{
  "d_model": 64,
  "rope_fraction": 0.25,
  "attn_scale": 0.177,
  "lr_mult_o": 1.5,
  "warmup_steps": 200,
  "z_loss": 0.0001
}
Each number is 500 + 25 x the weight over its row's rms, rounded and kept within 0 to 999. Layers, rows and columns count from 0. Numbers have three digits each. The size before them is the row's rms in percent of the matrix's.

# layer 6 MLP down, 64x256, rms 0.114, rows 0-63, columns 96-127
099:495507493501493440536499499510517504526481513506502492503489511500485508500501486507495517515523
097:511510481513493471506495542538492508471519497517473479510510461500504505534511527517481512538470
118:506474470467446494534504468532504451538513524522498522515505505500475494515497505496517513547528
113:496446515502538535503464514504490511522481520481536517507503500500452505480489512510499500450499
093:474510491531480520494526475482516519510528496510484454504499537500515502511532482473468490510495
090:489520511520438487501488477502501495511507497473469518499486486500492549530475497484524504498548
104:471526511473503453450487449487514487498527552494507524522510490500503476511482504494523470477487
093:510519535496516488542527460515482509518536509533510532494469513500515471491488476502550472486482
097:505531538499469508509512507468530476477501518545507486517507519500515483466504544480462478532466
098:499502519528502502524468455485547509529453472513467498495552512500515522508491498500487512513512
096:528481531505504541504473454515528492486530493538482497527509551500495498522479480506537488498495
102:473456478479446506503480486468535510466453513487487458475519504500485476501487504495507473541540
104:497532503495496559468459484496540509500498504472524486516481425500493524455479494488479498497471
102:513494486474484501516525548516526486522551539462458504485469501500501524492479517496501515486493
103:501521494529529460502538483519493493475532501498513496498477536500526508444514478515449521508501
102:481470513511509486548501482494478515503477508491544486491516528500528506461500489481522504460503
100:480526490480493437485481530496487508516466448479531473490514463500503498522489517498513485481509
100:477513540514470503519511532525489513548461465512477474454472468500518507511522538499504489499488
111:518549447502489475519554508457515507526510524485476481498493488500510501508520511479489512458499
095:481515515520454516472448484525541497502510472516534485532531453500512485486496519504542517513504
099:515458499494460488500541511486508490460475521518532494482503517500531490483483490501504527486505
095:470546468533525486466525489500511511511546521447458568494504520500481526480503494496480508516485
097:454485464488513529502537536533523464484465508466538493526484551500467524518477495498527518479513
104:504495510501533502509538500525483501542481483495533507491454468500518490523470482506473529476462
107:519486501489505530510490493521524487474570533541491533496484511500544496500494464485506480547523
102:509480544482507474497485564496514488490499573505479517481527487500531528508505463510479503499480
090:446481496492498523518509465525504528480492539482545560478468479500516496483500481507537480530542
097:492524487501516526486512476508527505534506455531458501480461546500522510496499487490484455534477
098:530497472500547531507449541462485497508509504465503526499456470500503481483506492497507555457484
094:497546516515511514494485545500501505464512470549517497513479542500487458537494493522471483450497
104:519554456509511495506520490504516494493490476498473518481490504500506487522500491505492525464525
106:496470520542537478506479475457493510519462499481483462498481496500501510499490504497534495553517
096:524458534513475535474492474534507532487470478482532496533511433500537476522489530518524506479497
101:548512496460490529501515502475463498510525467494510446502483485500514478539513501515536498536489
100:526498511488510489508506496466452449513499461541448482500476514500499443515517491482489516506460
084:475538514510475467502501556490510509482518506461557470543451552500472554515526469491510520551506
110:525486525480499418551490507522506510549483494529469493481523504500472504499495472502484478498523
100:462487523514495459484520515484484530517491545547538498523515499500489494540502497511488500512537
099:490527539506509487485497489472503433499476498494548521464526468500529470490478510502466491431483
101:501500481473477492497519473475488492515478474516473503505516563500505489485495488508511447475494
100:518476532526549512504521518524495483507505495482521529495525513500524490542495480509492464540541
087:498516507524469530503489481432519484493552485532509483500495533500460542520486486486505488421530
111:472490492480508513511470486459481488492487534485461518527494499500510442475517500491516504516484
105:485483496519449510452526503535509462437511514469488475514524476500470520534498499509481510552536
105:515523542493489459492520542491499503535461488462482495484510476500490495505522538520507513510464
091:529499496493532463443507509513460543485479494511506491494522482500520518470482487523451517460478
094:544454500501564523458476521510491516501438521526512488530517511500488521528525505531518424489508
105:468519474542542477456519497460478522581466498465506470505480514500484500538502526500466475502493
101:506490480514515500535504517546496511465492500574526498542504535500440518496506476493508482543527
093:498486542517524562498447513521526473494504495508524499487571485500493488506544509500522514468466
095:530478503496514431489506489571489502498549550460511490492541528500502488502488496493468487496501
107:485508515538509541493489499495445520474511526495527463493476455500536494490490500500516507445523
092:518487495515480528500501461498527472477475507490540520506500503500532501461494502488496515494507
093:499506506463459520512526478497469549518528520481534477519476498500456551499512483517513489537489
099:484481455500483567525457485561496522430556507475549553526501501500467515449523500505487480492511
093:497460524469522512486498517518504492475497517491450514465498522500520444490515501490451496473482
103:519482440505481482503513556516490533445524436500480451487465493500507523460517510499480505506469
106:531499510466469486498481547477460512514467467482473506508524513500460471489519517508519533420536
102:513509510483525511508499520503445492549510522467526521485451472500485493524509505492544507504473
104:490513462517557502505509499512503539491483483485453498462509504500469529474492495487502531513501
097:501494485507508516507515488485506489491512501501453521470514483500561488512498553493459490550516
104:504483516486529520522502481505502487530512437538473505501566497500506557511488529510523499457490
104:468501474492481502461508446485483481482504534534485548494457500500471484476472488506497529543490
094:511458430484500500512474526497525515482518467487510542510517508500484514490563535499496528520499